Each number is 128 + 32 x the weight over its row's rms, rounded and kept within 0 to 255. Layers, rows and columns count from 0. The size above them is the row's rms in percent of the matrix's.

# layer 5 MLP up, 2560x640, rms 0.199, rows 2180-2199, columns 160-239
size [ 98 101  94 103 104  87  94 112 105 107  93  99  97 105  95  99 111 101 106 106]
[[171 171 118 118 145  82 163 101 147 135 145 129  93 139 221  54 142 128  89 151 176 105 148 131 138 126  95  89  69 140 117 129 158 162  80 146 106 136 126 146 155 130 116  97 126 145 131 121 151 156 112 138  99  68 168 198 163 141  87 179 116  56 110  88 126 192  68 139 112 136 200  94  91  94 152 121 174  94 160 146]
 [206  83 120 153 126 163 159 148  59 137 146 100 104 141 129  96 181 132 176  77 131 101 120 159 123  78 171 129 147 138 161  91 125 115 123  59  97 195 114  93 123 180 148 120 127 126 143 141 157 121 163  88  93  90 137 128  88 136 200  93 150 212 106 124 119 155 118  99 143 175 113 112 107  76 210 164 140  67 112 169]
 [139  49 136 150 136 163 115 137 108 120 113 141 133 105  98 110 154 124 118 152  97 109  98  89 165 163 171  67 154 149  76 189  74 162 133  90 116 147  90  54 129  70 135 131 144 151  74  72 140 183  72 123 144 155 191 137 108 119 144 171  93 231 114  36  79 111  68 156 156 122 133 129  98 171 127 132 155 128 107 149]
 [169 170 129 122 132 105 171 135 171  84 160 147 162 131 111 114  99 179 189 116 124 175 123 119 117  95 137 177 120 148  89 146 137 137 118  63 103  49 128 177 144 168 120 130 159 158 115 120 111 181 120 104 103 102 101 225 113  91  90 164 117 154 104 125 128 166 156 129 122 172 156 191 153 103  83 107 139 124 151  94]
 [115 100  41 133 135 109 155 101  94 140 167 139 113 126 149  99 138 160 149 122  95 111 104 212 131  89 103  58 129 118 200 141 185 145 117 124 118 114 140 119  21 152 128 135  69 152 130 198 185 151 144 121  68 124 183 129 105 142 143 140 116 157 110 116 110 185 128 108 148 150 127 183 137 200 135 223 108 123 128  91]
 [121 118 178 134 106 146 152 105  54 158 111  90 111 118 155 122 158 137 165 151 105  77 162 141 147 145 132 108 131 145 119 132 154 118 138 202 163  89 157 131 117 214 105 107 117 201  82 107 165 126 175 184 182 159 148 114 156  66 130 140  88  76 124 134 108 116  75 128 120 128  71 166 203 144 163  74 141 118 113 126]
 [175 119 107  88 119 139 144 132  83 185 136 108 124 123 102 164 109 130 173 103 135 105 133 116 150 138 132 115 174 116 103 123 166 131 164 101 134 167 127 181 142 211 166 149  90 158 163  74 132 140 141 133 140 142 134 165 113 131 159  98 106 144 127 115 199 115 109 194  86 160  81 128 132 121 170 125  74  40 185 107]
 [136 119 159 179 185 119 102  69 111 173 115  90 120  88 157  97 189  92  93 166 124 150 117 122 133 128 100 164  77 133 120  97 138 129 149  88 114 153 148 123 181 168 142 131 177 105 120 184  89 140 134 129 108 125 104 121 128 108 129 136 133 111  94 105 114  75 131 142 146  55 113 137 120 126 119 149 148 135 155 157]
 [135 133 142 141 199 140 140 163 155 120  81 150 169 136 136 173 111  85 199 180 120 106 104 138  52 108  48  90 157 123  73 124 103 112 109 137 113  72 156 139 188 121 172 128 114 128  90  92 136 176 116 171 146 123 141  72  68 113 125 121 152 114 171 184 139 149  76 165 105 136 158 174 137 116  74 140  79 134 176 121]
 [162 143  92 145 109 126 144 145 123  64 108 142 189 148 156  88 157 134 131 180 174 148 143 171 173  92  92 170 127 148 146  69 132 156 134 209 131 130  76 108 152 167 117 115 133 139 102 103  14 146 108 141  97 125 150  87 135 141 119  85 152 181 142 145 167 123 131 170 140 125 148 132 139  59 146 116 109  98 135 166]
 [102 155  95 118  79 123 113 195 133 136 181 164 103  81 174  90 118 105 110 136 111 151 123 170 100 153 145 164 130 115  89 146 122 125 164 138 165 201 147 117 135 214 181  97  63 139 137 131 200 139 181 172 183 159 114  68 153 108 153 130  64 121 118 160 182 168 101 164 130 171 153 172 182 113 154  88 120 119 146 139]
 [142 152  91 112 119 136 145 190 168  69 123 104 115 135 126 143 176 144 137 152 121 117 100 128  97  77 138 156 168 124 173 114 147 148 200  85 186 124 127 157 116  93 112 134 166 166 135 142 107 101  50 188 152 175 109 203  60 127 129 111 142 129 103 180 114  81 163 112 133 135 131 146  95 134 133 128  66 159 132  86]
 [ 57 186 149 168 165 118 160 168 154 145 192 135 159 194 118 102 118  66 163 130  90 131 164 181 126  74  89  79 164 164 152 145 101 138 171 109  97 151  91 132 136 221 154 133 204 162 127  85  71 145 134 163  95 138 126 203 102 119  84 115 123 142  95 152 119 160 161 151 159 127 147  79  87 137 129 158 115 196  74 140]
 [121 155 127 133 175 179 133 172  69 166 166 163 122 151 195 113 138  91  90 151 107 125 141 131  95  76 157 130 161 169 149 120 143 222 148 130 107 153 150 170 121 124 179 121 115 125  78 163 110 144 146 108 137 183 141  35 112 147 141 117 194 118 122 106 130 152 123 117 129  83 136 188 139 190 138 131  90 105 166 135]
 [121 185 128 157 128  89 131 109 121  50 124 164 126 129  90 120 138 167 127 122 149 149 159  88  88 107 129 108 134 101 138 135 161 164 125  55 130 167 107 152 132 126 172 118  69 124 167 156 135  60  79 151 160 185  96 176 153 132  88 124 135 140 122 163 145 120 125 135 123  97 117  95 117 131 109 119 139 108  97 157]
 [151 145 101 211 122 176 130  81 125 146 165  82  95 108 109 150 185 129 146 141 115 133 163 106 151 105 128  95 187 144  90 120 158 194 134 185 101 119 128 109  62 115 111  73  94 163 126 114 134 132 173 121 168 122 130 131 135  85 101 109 151 161 143 221 111 138  72  46 163 102 127 117 161 129 161 127 132 104 198 130]
 [132  82  75 140 131 143 148 162 132 205 163 115  94  73 124  79  84  94 125 112 111  57 128 106 166 109 129 163 146 153  45 196 153 105 185  87 150 155 121  85 202 160 109 117 134 127 176 156 122 191 140 181  96 215 190 155 159 115 174 123 151 110  73 169 129  78 109 166 123 100 165 117 132  98 146 180 125  86 149 126]
 [ 57 163 128  88 169 125 135 136 127  53 177  73 101  96  85 129 141 118 127  80 198 188 121 120 116 105 104 122 162 128 111 158 158 152 169 138  99 121 133 158 132 112 162 105  84 185 181  86 145 102 160  93 124 150 134 131 128 186 122 127 196 161 186 120 130  61  97 163 129 141  94  92 133  84 131 110 105 103 118 124]
 [177 119  79 118 103 151 156 192 147 143  47 152  52  98 168 100 115 162 157 125 127 140 138 141 111 116 164 121 153 136  94 125 156  85  96 155 172  80 141  87 162 124  78 111 127  83 122 127 116 124  86  97 129 137 100 140 122 189  80 153 105 116 160 130 160  90 155 123  84 137 118 177  87 104  84 191 113 127 133 117]
 [143 132 143 127 101  91  98 154 169 133 126 165 107 112 104 165 177  89 127 131 170 134 140 117 108 137 157  76 131 192 120 114  90 123  75 112 146 134 110 213 118 174 196  98 167 141 127 103 131 122 126  75 157  83 126 166 117 141 149 174  99 118 165  79 160 139  94 101 146 134 126  75 147 145 104 119  99  64 128 131]]
# layer 5 MLP down (transposed), 2560x640, rms 0.0507, rows 2180-2199, columns 160-239
size [ 98 101  95 105 104  93  96 105 104 107  94 100  99 101  97 102 102 101 104 109]
[[120 171  90 121 112 125  93 179 137 112 150 143 111  98 147 145 102 125 101 157 118 141 154  74 136 160 132 132 155 103 153 147  88  94 141 233 188 127 116 149 175  74  77  37 141 111 167 142 132 184 173 177 109 112  91  86 162  95 133 180 136 163 108 100 166 127  62  95  65 149 129 174 155 152  93  61 108 132 190 199]
 [103 139 114 161 139 131 122  98 159 157  41  89 167 161 151 100 166 160 151 150 133 104 136 140 114 155 124 143  85 155 133 150 122 100  62 112 104 158 121 143 106 123 178 146 146 128 126 117 166 163 152 159 171 121 145  90 122 126  94 103 165 144  89 171 142 193 132 111 120 129 138 162  82 135  98  72  72 118  88 180]
 [132 122  98 115 126 155 140 163 112 133  62 136 117  86 125 157 115 144 119 122 107 122  94 105 136 147 105 102 151  58 133  87 124 177  97 124  90 134  99 167 151 122 162  86  98 122 120 131 108  99 149 144  87 117 102 121 145 107 123 118 192 161 214 117 137 119 138 116 139 163  96 135 138 109 100 106 144 132 123 110]
 [151  63 115  76 151 135 131 128 100 142 146 135 120 136 106 155 105 133  48 152 176  84 158 114 167  76 116 137 140 131 120 119 128 117 162 123  70 170 110 124 134 159 144  86  94 139 132  72 117 129 154 163 129 144  78 172 141 139 139  86  80 184 158 127  99  72 149 115 114 158 149  93 146 127 177 127 168 157 149 125]
 [131 176 128  45 167 135 136  95 100 127  69 203 151  54 129 178  83  90 133  97  96 123 120 133 126 147 149  89 100  87 111 149 186 111 135 142 138 103 116 132  90 103 110 100 134 107 105  78 142 130 137  52  82 131 203 202 168 116 116  92 171 143 160 130 134 100 155 105 165 136 138  94 140 113  94 119 121 185 152 102]
 [129 113 106 124 151 129 119 104  80  93  94 141 156  79 110 144 112 131 108 111  80 116 121 122 120 129 139  92 109 124  77 107 121  83 122 126 111 143 217 107 141 146  98 100 120 123 148  85  68  90 132 103 161 110 130 149 107 109 115 110 115  92 130 110 122  54 127 117  54 119 107 144  71 123 177 113 186 155 124 189]
 [ 62 104 178 120 127 143 119 121 124 156  89 126 105  86  86 165 211 137 120 149 102  92  87 123 108 132 155 144  93 107 154 148 144  61 146 176 131 199  97  99 117 123 110 101 136 170 146 153 110 145 145 123 107 124 171 142 117 170 185 128 139 122  95 132  83 129 123 113 120 146 147 142 117 149 114 107 143  37 124 120]
 [154 146 160 125 107 123 123  96 112 130 125 135 134 135 162 169 158  85  97 176 122  96 102  93 128  46 172 218 128  89 116 130 177 147 115 150 119 115 196 129 133 133 139 148 113  91 111 152 124 164 170 154  88 118 128 100 141 146 132 171  92 145 174 151 140 154 141 149  68  78  99  87 138 161 151 160 110  68 100 144]
 [ 80 110 125  69 120  96 146 113 140 172 159 108 109 126  97 118  90  99 108 158 179 129 128 155 106 174  63 100 154 117 134 116 129  99 113  90 101  62 104 108  67  93 139  96 187  97 112 207 112 147 120 185 130 169 152  95 118 148 147 100 138 106 158  83 135 105 102  80 168 107 110 118  46 123  55 121 108 185 168 131]
 [ 88 148 154 145 139 161 152  35 130 160 128  90 185 119 144 150 136 106  81 136 119  93 130 172 103 177 144 198  96 115 141 108 164 177 169 174  29 167 109 117 123 158 113 128  94 131  89 101  80 163 111 101  39  76 150  72 175 139 177 116 161 138 130 139 121 143 102  77  77 108 126 153  51  97  71 138 133 107  86  99]
 [ 89 116 133  39  98 141 122 160 160  90 181 146  97 142 151 155 138  74 157 104 138 180 152 114  96 143 136 138 144 110  97 177 212 153  89  66  93  82  90 126 140 124 148 165 128 123 155 173 116 116 167 165 114 124 142 125 139 137 107 137 114  85  76 115 161 142 169 101 136 135 140 139 176 198 109 147  66 137 138 150]
 [172 141 135 157 115 133 126  99 164 106 119  92  66 156 146 141  82  97 106 132 171 165 109  42  99  90 122 110 140 153 135 120 146 164 100 127 167 110  88 132 114  95 159 106 100 129 153 142 179 111  47 188 149  99  94 140 173  86 149  95 110 160  96 106 136  94 124 110 154 159  81 158  99 119  68 151 181 153  56 102]
 [121  32 126 117 168 112  85  90 145 106 151 210 177 115 103 120  65 143  71 252  94 178 199 182 188  71 107 130 111 149 177 129 104 131 171  51 151 116 103 131 146  98 111 125  98 136 116 159 109  72 162 157 182 130  57 165 117 124 158 171  61 152 120 185 104 119  85 138 125 169 150 129 199 160 137 166 118 181 158 104]
 [117 153 166 139 158 136 116  90 133 168  67 113 121  75 124 104 177 144 147 110 220 108 129 140 180 120  99 106 122 166  98 118 155 109 134 122 106 105  99 121  69 113 146 137 141 162  92  83 141 147 132 155  93 149 119  87  90 143 133  82 148 131 113 162 154 108 108 105 152 137 140 140 190 156 111 165 159 119 120 109]
 [136  87 153 172 136 141  65 128 129  89 114  56 132  99 175 115  81  95 120 112 163 140  76 108  75  88 197 107 137 162 154 202 170 165 128 171 177 108 171 118 155  94 107  72 101 135 109  78 166 122  96 169 156 130 151  83 147 149 107 129 131 123 166 147  90  97 135 121 149  94 101 124 100 135 104  78 199 117 149  82]
 [143 141 191 123 153  86 169  94 177 161 181 149  56 132 141  89 170 113 115 173 109  58 140  85 110 133 126 136 134 127 129 138 182 105  90 138 132 165 224 144 141  93 124 136 120 184  85 120 118  80 187 105 104 118 104 133  98 101 107  89  66 125  48 135 134 108 108 151 114 186 169 104 160 126 117 132 125 129 129 130]
 [133 195 157 105 134 131 119 100 161 109  69 140 122 197 180 161 128 121 170 135 131 120 157 182 113 114  76  78  58 160 102 157 125 110 133 122 157 118 119 165  34  77 161 157 104 144 158 141 130 101 125 131  91 115 177 126 136  90  51 101 149  73 189 147 104 163  89 114 130 153 165 168 122 121 164 100 136 134  87 155]
 [161 122 125 147 153 143 131  84 110 124  86 100  61 146  67 103 101 148  91 131 121 117 167  69 209 123 111 152  99 169  90 191 134 157 107  88 139  99  89  87 125 111 143 155 173 127 111 100 149 113 153 123 213 152  48 136 122 143 150 118 183 130 130 153 165 110  87  83 127 121 128 112 162 190 139 124 102 141 125 153]
 [120 117  85 189 125 185  98 158 129 198 194 165 128 183 131  91  88  92 119  98 114 111 141 164  95 176  93 134 135 132  76  93 165 157 111 160 148 102 131  47 142 140 129 170 111 145 174 130 132  85  80  95 140 125 148 108 137  88  88 135 136 112 111 165 114 136 107 155 121  96 168  95 153 101 126 175  88 129 144 147]
 [105 147 178  82 157 174  97  98 140 127 139 112 149 115  79 172 137 144 130 132 142 141 101 160  80 150 125 141 121 140 144 190 112 125  85  96 107 174 145 152 167 146 157 155  98  76  71 132 154 175 164 123 137 117 149 151  90 137 157 140 118 145 123 123 186 165  91  80  98  92 126 150 187 152 143 117  91 136 140  97]]